Each number is 500 + 25 x the weight over the matrix's rms, rounded and kept within 0 to 999. Layers, rows and columns count from 0. Numbers have three digits each.

# up: layer 4 MLP up, 2048x512, rms 0.0527, rows 1614-1630, columns 384-511
# down: layer 4 MLP down (transposed), 2048x512, rms 0.0693, rows 1614-1629, columns 384-511
# gate: layer 4 MLP gate, 2048x512, rms 0.0512, rows 1615-1630, columns 384-511
up1614:492449508574487522521532517507525549531514481474492518488507493502491479481490499511473503522526509518487483495538560532517466501534507500493512533476494522515457513482501522521502493531510497494507481492524514488492544500519510505486503520510474508528474525536487531485517493469485483426491507496436479496560547495515481525501527508512489479520469496482516492503532506503526493510468
down1614:496494538496554508462492490444506496536507532494542520507459455500447526461514537525576508514470484471509450480484456500540491500501504519490505514522479455533501516471492469472434535490514501497500524497542530487513499477514543504508477545464539555518491483475512499508487547498462515511524518503511508495486512462468514512501503537492516492471510480490444463494523500484520505520474
gate1615:500498470521469460495479533520498520479480539482483443506500524487515470500491528535522510492507533501498517501522485516488478481466536508484488486511494533475498507502478525541474484513491454506526491530505558528494502514464509458522551554527496496514551480511495510536448494538475482459470511538498489544479481504505518499496528545491510515505463510449522488537519471449486550507492
up1615:516517501477485495489473491520508528471499464499520538488511523483537492492500555523499471495501504489542515491478532516499542511493495530524510523478492492495532500493494530510518506525527541537508447490533492497485542493488493504501504521474473465478517539522511496492455522491485520523483490513507499481512500500503508490489487515497463537500511479505486507495495508488462530501546
down1615:505476480505486538483512481492490534504489531500495472465442498471458490504499494470508519473504525507489520526511499466489509491521489494481500510507485507484495490531530532473489479505487499509494534483516485503488493481517494477510510468515520480538458523476509520550513507545497539498514449507468498474508524477492482539473455469504492495504496513515508511504496508522523468510479
gate1616:498511461478508498511491514523489484586495502476498486581496473489524476500466500513523465470470501454499521502504519470447516464491516527518468536497480504501463467514528450502490459443554520488509477492521519492494469505486486506539506514482467457518506498469506560550502509493496495516480457485512521484545550517519505549480504478455519511478489509521513489521520528505529515481512
up1616:491506502464518521517481492495514503482502523516494515472497500523467540478527608492549503459494505484464538483547486557484487452497478440501534485502508452532495515520483482528488520485525535483491498481501482493499515511514501493472493549515495487510516516507503441495489511523483503465506469510490466526522501536490510494494479554530512498509499510502491464543533488542472485496542
down1616:528450525491477506497497490468475495505492487506515507498477538462450528473504475463496536499530485497511466470503496513519517535492490468462485497480505495508506527490455534499551484519471498508495532475509476508506511494512525451505482468493540486503525519525520481462449512520487485477497503538476524535486516489480415507480531545511454501509492491498527520497493529524551532482481
gate1617:536521488486532524510479498500501503508520504484510491471508453580490496464487505439502525511454580495540495513494484521540514520540482516507485470511486494499519493549538476493461477504536490528516482524493524503501497509527484499496523495473488474468543469505511509523524517507472493475489501465479511507469522527489525508503515526515548509490487510486499500508453507489509501499523
up1617:489495493491444525520498539474465484501500484492481485548504500495478536489532522517487508482470480505496485488486508486539499479512516509517503531525464476476498506498461483512555529514530515492552502525440512526471487511527521492516489515500495498486496511505498550526523501478500469532495515501457494519495490493530501521512510497506511493491467546515467480490478487505498482504468
down1617:509498483492498472506518504513541549502534467492476529465510521499495577481502567476509474504467543507518456519515504491490481493474504540509519510516509494502496479512503517480499514474455461478469481462559502462497514496486545524521516429553498519525469483521484496529472491524523489466511458495514485494478496478494494495482500485492537527500537511490483522506511520476509534520491
gate1618:513494480480476532507513515481518485524507489509496518510520495489516452476494498472523500511538484489520529511483466495504523507477555505499507514525503485488513532461456502457487560509483494480505520475480503525465529453468526491520443522534499514482516507515479456472493507526479509522510519477541482495537448443504546498495476519530437551446547485461517505508474507497501494467501
up1618:552481530496531497491491516492486470523535543491527532503510479492483474479518463519512489511470489492455491449502475469507526495471478531480465479504519494505493495503517549492500510488520536495451457487502457500516520501502499498479478431515519470502505486485493523490488495486494508462492504506476436493459471515502502511487480507506537494481475478501515486499473511502510486465485
down1618:493492504476524546483503468553481494510506494477490481482491488451513532537543508430482500489484499492526537470516495507500535536466503495517536543490520487454497509468578523489475473486526525471481487504452494491505497465493492498501521518474454538519475515464515516495486520515503466497518489535520525497514506530506481555498513527497505544484522437496531557505491513485483461492491
gate1619:507499465487512514502533517532493511486504520465521547461540521475462497458517532491496459535523519502493449531546490468502489515471493519541493510483513517464461517538530474466469505488441512451464469545543520500457537483502451516479524555505506487510520547517485518501501476494548496535490507466498510528517482512522480543492471455567515459508520483511512510506538502492515498505504
up1619:526504514495483504518526523512510502491496502509452487484492521569497446523475523558505515514546489498518527497510484530506465514485486529470500502478544503490523500499525487496476476482516464550578498460535467468517499471511488489488486493520520451510550491473505484509537532473485502489522549499503528484493462532515487554519548512492540531496510526510498493554486524459486506440519
down1619:500467508466512539511488537517511518493503552457503485526498470508503492504553503505495493465520480493501490471485466505508489521494498466482498456523519515545493498516482487499463488524496524490522494494528475489518508448494485459478483452480489437492439473499485486535484529511475461458526483471499545474506516520493497535511501496479505507493511512521534524582494486483470493506535
gate1620:493550510497487495449493443538511476495489543518533474530452485438498464524526570503474504516489519504529550492486522548537527508516487490508512506488513488509526509472527517481469478492473463472464502454539508509476490494490496503517513515511518499493465491508510497509493540512485502546493509481541545484455477493523553504501503537508448505496467494516529495510516547480490482521479
up1620:448544481497491527516489464463510504515500486485511480478511499464505526497506495434477523499524509514527493514503513493501517534517514495513515516491501535501488505505511477489516522486440485524532476504558520463509476499527506464508519502505476481497495479501524495505486520493553547519478527517504505481479531500489560501517490484476504499475489460496490520514476528488520445506497
down1620:500488526477501556506517486500510530513528495506512473534485470468491495526523476480459506490531515481497512519493470513553481489509490546477505491490510425485524499513506502488504502518515519466485509486552507493491531507524475462530494526512514508480473467466482531531508498511483543505484465520489548482462501508494513501561460514458452522489520472479457505550519528493479509485523
gate1621:498522520503523526469499478529470515481523570535544508482522488556466496472510488511483475552466451515529478473542460505470484493475500476517548474493476495504492508552547515481511538485490506507477497480491481484499477485491439537496517556523530512499502517523511508476519494492545510507522552496485470504494490465501490450525518482485491451511504517505489518471493494501471517478490
up1621:479502485527528481527473440520506514459515527504485475504528480519498503488524517497516470475479465488538513477512499489502512489478479483446520503484475527509549507505470500536467506556542453488517489496459528463514491523478525523484532481532522545465501514531484509513503476487542469496511505456490502473517478544534482444511511522490500513482559485482510520475424504506483465475469
down1621:470488538517508489475496443527514511491487524494524479438522450510441486477483538480511509521494521514477458500529464499511491452469498520490502544436487483475516502496481502471480522520483538441497463527484544485488539486549504556525547521532524519442497503497488489515504439484526514464537497492502509477541502492524463501524507553508484509477464500468522514544499499478464466475512
gate1622:443508505482505485484475460488485514452495505473521513500496522519488461490506492479499484456498503504468470497502502532503470512484484455526531525469487479496511502506510418454473498492481512470502567523508522492513529505504527522499420485527488489466522545483495444498516477478511453517500483510525519482488520458483463491489481504451496477521498458508523481509523510497519464544508
up1622:519526515510482522445530511498518450521511519504520512511466486442519509518483478479520511509494528486521527518480486477484442498509522550510492516513554468475493495503499546485506493449501554485474506485510527492504508507501525508479497511536544551484477519429452482468497466480482476521468459511451477511508493504444536500512504496497499499461539484493468528553499454504520543528496
down1622:494486524473452541567464529529561438498488431499542498461527507467491496459431428601543508543502495495540497471486467492472526488487508477470549478435514491479478512481524500477509487519516546535491473468484485486488524502488514540450502485515547520515509504525497502500497510504501487457511521504473485509570461529515540527533494476455524472484511495507525512504510466499488533565484
gate1623:484476534475460487473502473480533511537509473499473505490504470483486467506516490495518487509531480468471501495470475498446516512507507489499515470528496518491478499445456527540511515511506530514492512532503485467513528503505489448496497497489537535477488476468483476504500491465576481491527468502464514458541522518544452504478470511496525527458490511513498472507512483470508540502467
up1623:494493505463506525443523486492510516511495480499511515481500481517507524503486497507476501481499455492517518536530498463515465530454508507501494496507493567502536511516484478477527466491450495524497525478526513498517507523486489512508522531505502524522483502495523508516549478528482478495499487515494501505497532522494480515507483529501517516504502465505534525461491436503477465520509
down1623:496490487499438518505541486505532539500488470487462520521469467530477505488467496461507500530514510508522504489533489510506524510514533486501481504486501526537511480499475513502532520505506504477474513504500501509488527496496479521524522529519480471542513510530457478505480502515497481525504508464489478492515501491505503489501482505527512490480503543471528481508512544518532535495458
gate1624:491499532478477505509549540468461472483539493487467496539523483478506506502475468483495474541487520456510548520490477505553539517488516540536516518456499492461485495495498486444507481515478487468491486518521491493490542488457458517498477510495491487505457504513482453513508542500523449503520514513523528487519500511498514495491507471524483517482509501527488506484517507508478468475451
up1624:517451486494529477516515524539504537514459515510532458516524467535467498519494486533544495511480486511553488518515463497505484483469511493481487520496501500465537494493529517468516501501527466534487521524475481509544519494521519500525494509488510501492494506552522523478531454533522512486518517530449530496485465470454488482489502460467514483482476452401523529486504507524499481488503
down1624:521514526499516513540519494548466505496496511472493470533521500500502515525466462487511482535506532550495510489481505477506472493494513524500524492488483480482459521491480498477515500531519482474498499516520481489476543466541487510524520468520475533540496527487533519518474505538504480501497538550508472439485484487508490480487465493510525519463525481512480481491479533486516467471499
gate1625:459478496485518503474498516474498483538463472467462491524529464521426530479438513507506461498503501496491525495492515499484499487504475500479529526534484492499500544509510465453503503540524516485458458509541465513537510511462496476473477498453537499483488491541492491478493550499488499465466550476527468500452454491512494491500499445491510524531502522523522479547492489473479470515475
up1625:533533440523470531493514496516485506466573469533447502498527492527507519532514473514459513485502494508494468491511519491510490469539531514449496500474512513478545537513499537520462465526489522516474510489502546518489516465559529536516504512508462477497483477532450504480510501500518490478504459561504515472509531472592549468545482528479540519498514504520488520520504484478492504467507
down1625:521468500525494539511480496488453522448497538532507493490469495511529452526535484566531490480521499489516482459495525529522562555494510551493520451482484494518520508506490507486479454473461526494465548487511489507542451519525497516468497530512467466521515532486451523515523509505502485480504535486477494529566491507528478517471498526500519496505520493553442497518524484503492516517483
gate1626:541503513518489470470482498459503508498501495497473475517498529450505530477488486497483414495519474485506463482556493472540495484491531520518539521502501444524471522494487527519519523485502489503468456498501544464484523482489472551510440478499465515510525545509490491487523499509488468499471485506473527480474522455540460527475524533487562511486510506512488527507437526492506509470534
up1626:495559510511508507543503494490482508501533469508485521549468490505477481496532527499467443525494477501470487492487517528523475486495511489502487498499479495488486497496513481487494530486499488489462506527449462511557531531509516511508543449493500500504483484469497557497509516490494517482496493501516512479492511510486495496480524508510433502485505490492510505543524483474496505481508
down1626:488536483505497492494493481547537480538517494494527520510490490504492505518480494483534478496524523501513520519493506515533484471461549531464535473512526459537464472445578498512492517498545478508491470486485500518489496466479443529480519562494524512463516545509467467495445490556475490512499497479510483537519504507494531504536467482459515512472484484522497561512477542483455508482522
gate1627:508457500523504563477523470550483462446546497513509488502504456519530490491529526487525532488543481524475445499483494505546543524495491489483466491471522482498472479463483501500488495501469474512448470489469499488508530481478526450513501483486478507506487489511529537495499502475463466475492485492490559506477449499503502518535517458511524480504524471553482497522491478531435530473465
up1627:520553478526508489480464530472444506523519512503530506508452499488449521509518511557480484468526526522504554490505465497499513481485511562473510521515542483531570539498503455440478518509510525498489500544521495513499478554506471568523467460500518533474460501459502498505509466521494518499488548542487460447516608471497513502472524527534501543512480517478498527490469522521513480471513
down1627:516500504469484459444469570488468494503477513532523491501469550504471483491490537502519522468548512538485526537484466512470508529535505520497525503512491476474534498516511498508487530493506507461439466533516445470503502487503481525500492460477515490515472477487482521524521493526492499536499544510491516453519498504493480503477491509521509481475494476500518480553486525500459477522515
gate1628:547498496525500486488534503532520514504474503459520493521504484526459503520482485522431436500457497482504492484488517488512502450526498506487504457486517528531477482457513478553466505482505505525523501500479462496532530503517505476482541537493508493475526518510520539455484516495537518500489503502514488494526491543533468534544515497526503530513508508509505458524511462509548493445482
up1628:509517506489486461492473527492499478504466525504496497501526510475464469486536459507503496513500518429487521469507482473532551493508512495504519507466500480504499518499494548486506505511474508479540488525552493525487506453457512503536494530488501505496541488508547482517500462494510497528465511522487497497533505501517510539508483522517509474495499511496504508462517498510499525482489
down1628:513532497478508463460491479474483509495514512458513499498529499505512457517496497508522509500466530522493533554507487523504524495519482493522534513453487492521523543495483487537503485517494534484496478474464556509539498540498456513481486473519453481499514480510520511473510480502470497488510537507501527495523497531493531507489488577550483515499543461518548496487480481480550509513541
gate1629:509513454491492471490476472463491499487489501523480466509497493508515514507503539485535491528491507483481527467492428516488501510512496477485488481490487523512564504508474521526489531457480494453514508507494523489490494481469514519524494481470504475515486541490493514512517531493553453457493519504502523475480529506482488477499503486474529481498507500510522492499492495509492520452487
up1629:485535489463450509505501449529540529553510515517506501451490498462547515451513487493466475460483509503509461526550477517462481496503503496476469500526549496515488528484514522514492525534469461529527492482512485537465487467503486484485496449536501481496506533489508490443504511520521489415515456440521490488515477485565467497468505508483483522539450530464473492504487474529488540507481
down1629:492481470513531506519533507527508461483517488528505521496520485479494526489531470464525546482497500530491505478554484545527514507478433493527501472484480533474460479491506532495508492510531494529509536518462534476498496496518477533474500442518475502498487497473475506481468498509515464555549509475552537538492512438517556523505481530493496472508518540518496519482494500506492507533472
gate1630:506510543506499486507542506513535516511472488502453485459488519477553518485513489516497519477522498479481480528493496503511555490499530462482490517483525492515509491514462501511492498534541457482485527533472469542492477489520462489531501525513507470520527514557527472511443501500499507559480500541520464514501497453507480518471476515516487500477506467521521523483481474492478523514516
up1630:534483494479511495526479475524487544539465506543485490537514474479526479478522527506542505537504497498502504475486524525492470482504476500457508525547535473477478458439526479499464519480446494483486523508498464508514515467505536489510477490475477502524525498505503568498504510507453508538494509495536509525517483454509474464457554463531491520535513523520475532529498464506507487505491